config.toml
num_attention_heads = 6
head_dim = 32
norm_eps = 1e-05
beta1 = 0.93
schedule = "wsd"
decay_fraction = 0.317
Each number is 128 + 24 x the weight over its row's rms, rounded and kept within 0 to 255. Layers, rows and columns count from 0. The size above them is the row's rms in percent of the matrix's.

# layer 2 MLP down, 96x384, rms 0.128, rows 57-84, columns 144-191
size [100 102  96  92  96 101  96 105 103 100  99  95  90 100 103 102 104 104 105 102 101 100 104  98 101  99 104 102]
[[150  90 135  90  71  96 140  77 109  56 169 145 128 114  77 149 140  90 147 133 110 117 130 135 116 110 106  88 119 138 101  82 127  99 123 114 131 145 125 140 172  99 131 116  96 126 140 145]
 [126 135  92 176  64 107  91 128  98 132 167  99 110 136 105 123 115 144 131  96 142 152 169  82 168 111 155 170 120 125 120 126 135 127 149 127 143 122 134  95 126 199 140 113  91 121 156 115]
 [138 121 125 102  87 151  95 129 131 139 146 158 104 131 165 127  97 114  90 150 105 109 147 103 157 148 111 141 204  96  88 113 127 123 103 162 135  91 136 133 141 162 108 130 111 157 115 142]
 [138  97 164 122  66 151 187 125 112  84 103 128 121 151 162 127 146 126 151 155 165 141 115 102 133 124 137 146 134 118  98 139 122 144 112 128 151 131 140 101 104 152 113 175 108 159 112 160]
 [121 109 116 139 128 120 172 134 143  91 203 121  86 148 120 152 144 129 143 164 135 145 140 127 118 129 189 130 169 144 136 110 131 156 133 118  95 175 139 110 156  98 161 125 164 129 122 166]
 [120 135 121 140 164 109 108 106 125 175 130 132 115 166  91 135 121 109 153 112  92 113 144 155 164 112 121 108  88 127  96 118 150 164 126 123  90 145 127 170 189 189 139 170 133 172 138 150]
 [119 130 128 130 122 111 117  49 157 121 137  89 135  79 132 112 120 120 131  91  92 143 111 132 102 108  83 141  93 118 123  92 136 126 149  83  79 143 121 105 181 164 118 125 140 134 133 159]
 [128 138 126  55 147 134 121 136 168 136 152 126 132 142 183 115 135  98 105 157  81 166 160 179 155 124 154 101 117 108 150 178 150 149 146 146  59 116 138 178 145 123 129 170 128 114 148 133]
 [128 158 144 102 183 139 166 164 128  86 140  90 115 142 126 140 171 138 114 141 127 107 125 148 143 139 162 123 176 163 133 172 130 146 119 100 122 137 131 132 131  31 141 143 146 106 121 128]
 [108 146 146 123  85 126  97 143 124 107 132 119 134  93 132 114 122 129 164 136 133 135 146  81 143 151 137 115 128 167 110  68 124 107 109 119 143 131 116 162 101 148 154 105 153 102 130 133]
 [129  98 162 109  98 137 149 117 165 102 134 118 126 126 138  91 132 107 130 162 126 119 151 196 115 128 162 178  93 131 131 160 149 114 129 158 172 155 136 155 138 100 171 147 179 143 148 105]
 [114 119 131 173 200 121  82  89  91 162 115 150 117 140 118 142 134 127 182 139 107 140 155 102 146 149 208 112  53 149 162 151 146 144 157 164 157 148 140 147  79 178 127 133 131 181 135 132]
 [135 147  81  80 190 137 119 115  92 177 105 140 116 137 141 146 120 142  70  87 114 104 107  99 112 126 136 102 164 135 135  87 112 138 142 129 130 138 124 154 103 150 113  99  75 137 116 147]
 [116 176 103 120 111 128 101  97 147 133 120 111 117 165 107 135 144 124 146 110 139 114 101  94 134 148  68 141 104 158 106  94 111  98 107 134 202 119 137 170 100 121 132 137 137 146 138 174]
 [128 159 123  85 144 122 168 150 121 106 135 175 143 104 136 109 140 144 123  77  92 140 141 112 120 138  82 115 108 139  84 109 114 119 162 135 115 150 129 121 101 103 137  93 127 125 117  86]
 [127 160 143  93 100 144  87 117 128 118 100 108 175  89 142 112 101 135 150 139 103 130 127 142  89 141 183 125  99 108 103 127 155 120 154 189 132 149 132 120 176 105 102 141 124 165  84 121]
 [137 120  85 118  46 139 145 151 173  94 127 115 106 127 106 137 104  77 136 117  97 141 119 124 166 148 103  94 120  92 121 101  88 110 131 106 173 152 136  82 129  71 134 119 113 165 124 139]
 [152  93 107 148 110 146 146  94 140  88 155 117 124 137 160 118 112 192 141 113 134 113 151 116 122 132  87 144  94 117 127 114 122 130 177  99 140 127 120 118 186 128  99  92  94 104 132  99]
 [149 115 168 159 154 153 144 126 110 160 114 164 141 100 129 166 146 122 145 148 151 148 138 138 134 119  68 115  97 143 147 171  99 141 162 136 119 142 122 130 136 101 148 117 129 160 120 139]
 [116 133  93 112 148 130 168  80 124 121 115 122 133 160 147 108 112 123 114  87 153 107 114 145  81 120 128  95 139 113 144  92 121 118 143 109 150 169 136 134 109 103 113 134 114 103 137 130]
 [109 126 103 141 180 126 126 185 140 132 125 137 142 126 123 110  88 132 125 125 136 148 127 141 134  89 104 138 117 128 108 132 130 107 135  84 162 119 137 133 160 185 139 116 153  69 145 110]
 [154 111 124 125 127 135 130 162 160 118 172 165 124 103 142 117 153 161 188  73 151 165 149 143 120 137 151 114 143 147 156 164 114 132 151 155 143 145 123 147 127 115 105 166  88 106 127 167]
 [111 125 121  94 102 115 139 139 105 199 123  90 122  83 106 105 125 108  88 142 120 104 106 114 180 108 155 116  91 191 149 208 104 143 152 130 111 128 129 123 102 113 147 104 151 104 146 158]
 [104 132 146 180 176 113 113 140 147 213 148 116 132 139 130 116 159 112 128  72 101 130 143 161 100 110 159 115 158  89 128 150 103 176 146 157 105 120 149 165 124 141 163 157 147 127 116 103]
 [111 152 132 178  68 115 125 162 126 121  91 122 138 171 153 155 140 113 129 165 108  75 102  97  93 112 115  96 129 157 117  98 102 118 113 124 100 104 124 132  30 121 150  90  70 109  93 135]
 [130 199 154 170 174 120 151 107 122  81 139 113 125 103 122 133 135 132 155 157 111 126 171 124 149 139 114 122 129  76 102 138 105 125 140 135 126 129 138 141 129  82 136  84 139 114 138 127]
 [124 162 126  93  78 114 108 136 130  90 169 114  99 103 161 117 161  88  73 117 189 138 112 174 136 138 136 119 120 138 125 135 160 119 122 145  99 141 121 101  81 164 122 131 106 135 137 103]
 [125  97 111 157 154 138 137 153 101 151 119 112 109 180 145 108 139 117 103 142 184 136 130 119 124 150 148 123 163 131 115 136 103 114 108  90  96 125 121  97 163 128  98 144 106 147 107 139]]